Weights of a small GPT-style language model, trained from scratch on English Wikipedia: width 256.
Each number is 128 + 24 x the weight over its row's rms, rounded and kept within 0 to 255. Layers, rows and columns count from 0. Numbers have three digits each. The size before them is the row's rms in percent of the matrix's.

# layer 6 attention value, 256x256, rms 0.0781, rows 221-255, columns 128-191
088:128128139128174129149127157145156154135107155128138147124099101147103132144127111131155111102113129118144141125140174031099091108088161118138161097112086045133143125127164112089131092144101127
088:118125099135127113098186134114161130140133096158128153138109127166167103093094123164127156125126113111130134080112084152138127138118134124118190111155171103111131125154087124122134136096141148
088:111128134140112126104119196105131122095116132102145105137104101162133149100141164130124077110138135129162144085126144109140148106156157144111121170109136174135142132153114094123128144092109114
087:122121150091154100081119129137177144112142104128115124126105107157148128126098124140164145160168096114117135117104147121132151151116114130140147148084118145114132140114130159128133122114105144
081:117164120157163137126140117108138141082176106108105130133117138161120104103135121106130134059138131131123158099158132094127104112116128140097124137137130136117157120121114113136140117150109096
088:131135131131128191171091090114127153127140148128120145092109111098131076128094146107135138139177158121166132149112134124120093131168125105136140152128126116106120121141139146142141109124158123
084:131121076118149097147173152123166137133113148122118124103127125136129118124165133103100104088161161098113143107107166157118109105088128136160169115108156096140140140116142130123131086140099136
089:109134147143141147135138170164102129091131108103139168156082100137131125089111138136157119124079139123130138104118065131127134132173096130135104152141177125114134145158126116138140149122131130
092:132161137140105109127144148112154135125118119089131182111157129130138146124148134131151118129166122161116149132108132104133162135133151114058141130111100095108156135098120147143137141112096128
090:141129119115144115120115133125172096147178174150095146156111135116111123120159120122171137104172131129106120142130169138099144165120122151106090150156092119143089142131136071170140136113146134
087:102111107139155143158117156105150123151143149176120087128105097116127146162135138115129123147130167117156082143147128072136123146117119122175097142158132152121117110126118131128112128162110132
082:148118117115109082168124139088102107137178104138128094125168178131141093135134101136145084097128111129132140106176144168119123143122123144092055159153129144109154149121118107133144110121132176
090:120145092118150127064178108138128143117137099087133133101139164131106165141097133143089081121115130117122168079164156164117143105123152140146124096139161125091117129097164135102115108120148103
084:104139086116085149155126146160121170180124135135125139130134110157127118134140107141086095112134169125157126105171123123108114133098125169134116125115137131104152136118148109099120138151140142
092:128121128129137101120133136128131114130134144155155151154153129147137141103096141121162129142112109160148139109121119099124125110105159153107074156082107116087173141139115105091107155125095111
090:137144104165149131139099098130120119110164138100138089107125104099100129097121159156108106090080136115122116117155068112140102146117129113139093124064115191137158133150148151123155111155142109
092:119127096134138130173126136146081161140114137121121127147124051132155127138097135147156169134115143145169149124115085111112106119129123137125129171137159103125133130135117118124137130144091115
104:060146172149094118116124099117076119124084100176110152140147140139108162152159123148062164164135136143167122146145094132141172113144136127125081125164115157157110112155131131149109163159071130
085:128123137116089151140095125119122092138151132117153143165132128137134125116150109121125118144105108136149087140091149098150115129151141166172106113184187163152145167125139125113134120098139102
084:132148119118098148160159109160149106159133144083152154109101101107155122119094120124101129129139163125131112112091140138152121108170143129172104130131114137131103133110146073126141139137137113
088:117113130126148075085165163131138102138107170124156123130109127144111160109142101121112123102113107132130148107135118150086140095119125114120092148127106130106107122076122106060123106143128141
102:142125156101106129117117149120175101110092149074073146157144112132100120122142148143179125112148101114102127154122152091134124145127165125141140070136097090152114130132119144144123124112131112
090:123094129113129149137136112128148082063113140150132173101134112129111160107106173126153131125099095117127129127108135066154132100145125116107116141121116150134105081179127128140133112137119129
087:127154094197120127171101143128111126144148143092159163099142118123135124154157098127120101120096151129164159103138144107106085142084137113153107175163122137113133170075161120114121140148140092
091:116169132157128136133123107087129112143149162125103168143136119122058110125135138139145143147160166151135118154131165079119149114131151118110109119123094115128119145080161134133149121146101145
081:098140136106118091083136105135134111137126153138157115114147166133141141098105107128122139113106101114122161135146086175104107107171144127122125131127143116152126116167159136130128105135141110
084:141105163160135113129100109151149145123142138153129094137111166166138134077150097162172094109163132161109100128120096172102107153112143103132140118119127123121151127131104136142096163115115129
087:126135115149123089120096141105113133118149109093123141159139113129130134128115145127118149119116114147100133094161117152151169108141128163126092168114102160104080116121131112121144100201121100
094:127110154108157126110084125113096183106095131149139141155152112136139111104130167117090149135136115134133152124160142120085127090149112116123155110098144136101152127112144137085141098160127129
085:154110123131161105133128134151126144131132098118133078128106124138141173127104107126122132097080122122083136138177123124123084145123132125094162123141081114139109127114136129126099124111135159
079:093120114160150122134117088124136142136187120124128080102140127123140083099084146143139114135135138159102108107137159172123126150144127141114112117111128162155170168127199115144121110130130160
096:102106145144137106121119140104126118178108152173125119153119170115098164141169100092106138152125144148178163126122108117127124109155136145127106177124121162122123103090140121063094128181130085
087:074083082145126104150140135099103099139132137154119089169149141120153125171133128118125108144090146130121116106115109107115116143096177115139108152158136144140126135127131095121085120153094089
076:119147121131120134125121173124113173141137110167126150115097122156115130113141132109082086132142106126114133130115174112102121134120116158113132134132069159113130144157144119121125121150132153
087:142129097131131135116149082113148097147113110105106094086123114138120144104129118089132131133206131143119136172096131152149130126167111157087144151148125149129120130141157080163167153131135161
# layer 6 attention output (transposed), 256x256, rms 0.135, rows 221-255, columns 128-191
082:133130088119102135127132128136142095110125169094134125119158148099140129132126095114081120141136128088128109120141118187120136143156116139121109105151170153138116154120105135164136135112105133
075:162109149134116102164121133129140093107106164151124142127122086133094132117132122104105140139116121163125146160105157116126107133086116151120127167125092118169138116069158136168092107189136114
085:082149113129150114150157124114103153164132152146135138134149119109141155142127101117146123144120127144130107146141130150150115129108114138156149100181114078140079116110147150127116108117139125
080:150151152195124141149145141129108107122121134162119123117137101117118104079131142092090142091068152126142151111120123145117144115095126119118128125135127131134113139130100175114156128105173131
073:142128140144117133146096131092148110126125159153151124091136114103122131140073134174127130167132115140129126166099100135167130120131124147110108161115124158073086141125146160143120141090170151
083:111113127126122118119128160136120108152158133101126091174083139157141157151130131160116119115128080182132155109166099135149159144094160104130073133111134164131101147116107127121114177113139141
077:138099150129143118135115140143154086131123116110112134136118134148104104116116102118159149172080069103101166139128129084124115137182136139096106153140138131147137164137093117100131113136160134
082:143117142140106086118152096099133151149146124144127124114173140121104108156139137160130113117156129193131102153145124131179117110130119138092151144143080159112095110119124108133094123135113107
078:126096076109138110153140097134111124125099125124086134127130132092114094118110086122143136159100122103095127115154123121154071102166111177188091119175124126161131127105160122110121097098127093
080:112159119147121107139128133117116122085078116089168093138145156148127125136108117174131147114089114121113145128115068112135109097111147133103166165126114134139116108100152136112112124141145109
079:142138175146109103125125115130126129102130137079131133124100111157137113127116143128097105110167184114144140170088115164150150085161133099103131140087132113118097143141122165181129152105127124
076:092152140152156167098158098155108132119125071127151155139137147126120124112139134144149140153117132142131126134089153111139143126103156121188147099116108129130141104141095124115136094140137108
087:148131130133126135153115130115111114119116155147122184139120125140153122138151137135177142157144100105110147180142129103118116129178096146132145128149141113168130093114101100126110110145117146
079:120127158133126104090126137098167124074141127115124116121151138132153134130137166117166133100124118112138101158100154116127139146172116124102147114135084153106113144126150168129146127094102116
081:141203141160105129140130129121125134155125143131146110094122095081131111142122115090145137120095112068117117089126135166137121147131114132177148103151133098138113132155160163148185114105126143
081:134164168109169143122145148142150122144083072136158139128141140132129130156126077100139149149167140104155140100113160167120121101121129089153164107158107120099117140146089142131136120125095133
083:136126165120116117101151123099149137152143136108131118087104145114118087141132140110101063141105147142119132124119156119198140115134106139125137126153121142131142134121119150128160123103139142
092:099130131121155116151130141136142165117107162087119087129108144102121152117133150138134117100140162165109129126105179145134143122119130125124144157125099162126125110131108122104110155107128156
075:106108150121137091139139143128089146132139160082140124135104123158125171135158125146105120118150105128124149144174106170110136154145154068115142145095114094147112119107071129143128180144125174
077:111093145124178144099120144116144107173081137131179104156155140137139119158113105099147116127113097171135124087153127124138126143069131134105145122177176144164127140163074173097131129108124134
074:174147075119087153159119125130159137121147085173112129099177119134124125093104140097118132108138136118083129148120167101136088115111118142108148121113118133146144145159152157133172124162142098
091:113131110143152136116129132115142147162156132173145100155121161125143151143129086133059167120084124113113112119146127149069117126127126112111141143104169158127106135103147120122157165123125165
080:133118133125165134138126130115104163179150131100127124144117096115125092127137128132140123153148178117121139110115140188132089093125115118123109102115126126111121144117125134152143181095169142
077:119131123066132129108146129129130129141137113114093143149134126139131125100135134100143114167144089151090120146121098093137145143136121147164144083122120144137124096128098093084166112144099137
080:127178140117150087146126085123140123064089112112121109119113130166167132137132097140118139097126125125098149101128134177136113151120108130147136119143169134120159119126116146124125138106120115
070:148131117156127154141138132126124109125126141148154125132161134126142093181135120114152111130112110165153129092135133109128098110085118131102142141143128107119148109112140100105120128173119142
075:129125120124109136089114093168140072131135094108146096111161140134131141142126110111106167122125151120153158105135129104127146148110142126157158160136105169121082122139147123163150099108111125
075:114147114127129164141104164103127105115081133161136093102126131114126165139096125148157112135125118103115144132134137135121099094155153126145165132196163115134162121156114165077119120079123115
091:148175128150113125137129138165144101149152121103143116121107156114113151129128093125129130114101089145148116112147093127149133152134148077118118115146124091127099136171096115123088143113094123
073:131150121136102188086112121088141119096113136161143168088178135106153100131114109126128121135148136153147104116102128138125142115151097138152136144110153166117135140154134147102134101118116093
064:153155151089159123160103151133123108092053128131140157165113165111103143132131104097118141140111098120162184125097099143139124112107143103113135133102096130099123113140072131127142111127134118
079:094155100139110156126096118138131133129138127070081100114111040149170126142123193125145134154143138140103101167141128084160128120119126129156128137133123092140127120144139132172166126039078138
080:088167154102130133100096126140115159121125115129116166098099138141121141109122127110128161129146164151120142142129165142107134124164118130116130110137101126114109097129106101108157171121131192
074:097152110111150145125137114159119082110148134063134131133159092124110144130118128140178120108107145124153110126156125136171127116148128117129157098178145078155137146116090146129123143134114073
079:102105119141134136157115108128108157104145141142143173142111110123145111142108122180149116121079128172131156092155176180125148124067139133155119132130156128128119117098109189164068106099147113
# layer 6 MLP up, 512x256, rms 0.0791, rows 0-14, columns 128-191
103:096103144123162146118121158154129129109138135103123150103117143136106110166133097156110151136111128138173072138138140136122090129132109134139091080152134124139132115142121148142147100131123116
094:123106099138136142122135140141124122115125123090146144117119115096134110124067154151167163095112147087145137138126162145138123109136115137104098166142096163092125104157093116101123124127109129
083:107132124167108129139084106124134112118148120076091126140100134140123121111160175136077154100174136155148088179098112127090118119156097153103119142126131142123116116119111135134130177085123119
101:154106127124132130132115127095112098118111138072130133123098148111132162169113129145128137100148112130128120130135116109124162136159116107141147116142138165119150082146105098163172185128122115
100:171152132145068112105129147087121115120103090138155120084119174117107058105106119140130135113156146134214126134111148143125147113161156098137106111161109145125105157122118119109130113054166119
101:123136142130107134079104133129114101182060087170109136141132127153155147114142117113120133118138123063123124114121123119137115125138092140120141104135125110128161134141134099151157161169163156
091:129153110138111138158163140163162172157122124095136109151112147098152122107117143097140076131054139142129143101122149128107122122128160114138151163119127154119102090106140110140128144133142130
093:165144161122128135189120075122140114136083088138148122108115121098117111129120076114127135143138116088150123143123152102090141124122123105134148134152102126166116185117141082110117131154135064
094:165114121144135178153108178114141118063077118090115165146138112103155144136143172156151088058162129142151124136133131124119105142148099077148103148140117103149119122157116096152092146113136156
109:114152145129239133129134117074140117140145089141103144122148146144133135170103114127099146127118175150111122122143115133171143135131114136152105111141086122152116057112145165142101099138113119
109:133121112095105167144134120120107116151133143177100098154094117180121122125149147125127119085113097102142075176133139154078156113157110113177143136139118103124152135084097144194123149136154116
101:161096119145137155076145136173092189113116125118112098161114166110132130127127126148123114169093128159141136123117136147159109108149095121110092110136111094118133099119103127138169146113134155
094:162166112137098128124132130141117178158098095135140129145119123172098129116181138120131135166136111129194130108159131117115113152152149146127112116116139130120117130118132132074130104115091115
083:118098157133095097077110113164130083176125117113111147108124158124103108143142170136122135103113102137133065161130126054065140083179146154119111130148118140144100111096122134124111173128133166
105:109138130143138133102126105132134124121148140151148129113146159142173125133163048164143141133107104172163093126157084091098122119155161127192128111115104122152145087118145099136143144121091153
# layer 6 MLP down (transposed), 512x256, rms 0.0605, rows 0-14, columns 128-191
099:118103141144157164127099125113117130110109088163144129140153163116114139115143140138125152156093147109113085193117130140133120126125118155159169127141131175163117124129142126122146146137120152
099:154143126125105081106104145127093124129142146118126091127127106141101140112129153128119137111100174131138109142196123127186115121148142122103151095108145114157140139103154148122143163140151129
079:102141148139109129097140115128160147105133123143133106127151116173156180114102132137161112149121135087097148098134180128155161125120135141142107100165123149142103124146126105142130135169157124
110:155107168145106143136136190121095134121128169119133110151113148130129111104150114168151091129136124164138136154105115121169126131103108101136126176104135111115129130085099126102165105160142115
092:129136110113173122117142135126159162137152146136124089144117145143127127129110161123109145113138125179106138101122117104113104142109093179110130150136139129153174144140144127138153148160095172
095:167119092102152141147138159131126163107155137108150113127133124130111104143106155106154136152114119143149133126126121140123147141087128122139105167142105105138071140103103126161107100114077087
083:144126158107110125181106134145141116149155159158119148095114123095122152131134159125128150065133156141192158137077109118111155125164143119104109097154126093097135123139114098125134142107158129
091:152113135101148116097103116112145083132144154134112138118145116145083135140095176132131116154100118121115172163136097114130144148109166133122100120131097073106143139063156139159116090131127136
091:101123121090148174111149106113075123101113116159134110146149100108132095123177145158135135132155097145144145121166174096105102155148141105129134137087121136112117135176104130101108153107125089
116:150117129154103137125130141089156131109129145097118148097118127129130151098079150137153106123101139131137146140153110098131113104131119131119130143113152086094145104139095163145126059162121149
104:085137123116143114123112150068124133108114142078139128124145100096117130130107141115160166131134125121120171105122152086143103138095175132112127121110141136131127107172173147119146119115082118
101:115127104138142080097126126101135092172138128127181133078123162125129130129143106101105131140152136106116105131167125119104126165116140123142142194104111153103125145167142108114068164119134098
104:139133123079142184113150129121107108097074119087122089068146077078141130164129142144141119124123146108105164108138124125105130160103155110107187111093193121100115143159110105144153142120093113
081:129084127134105130147120156111105179123137116129158138122138129121144098094150110139142097174135127153141184117094137121169092137089092134127116099096128123130160107101128156139122111127077123
090:136094105127122139124187132163081125126102130177114106150139163101099132133154141127139114128126141104126148120151126127091148168154066155094134127139147130083137105184118127094133170097136102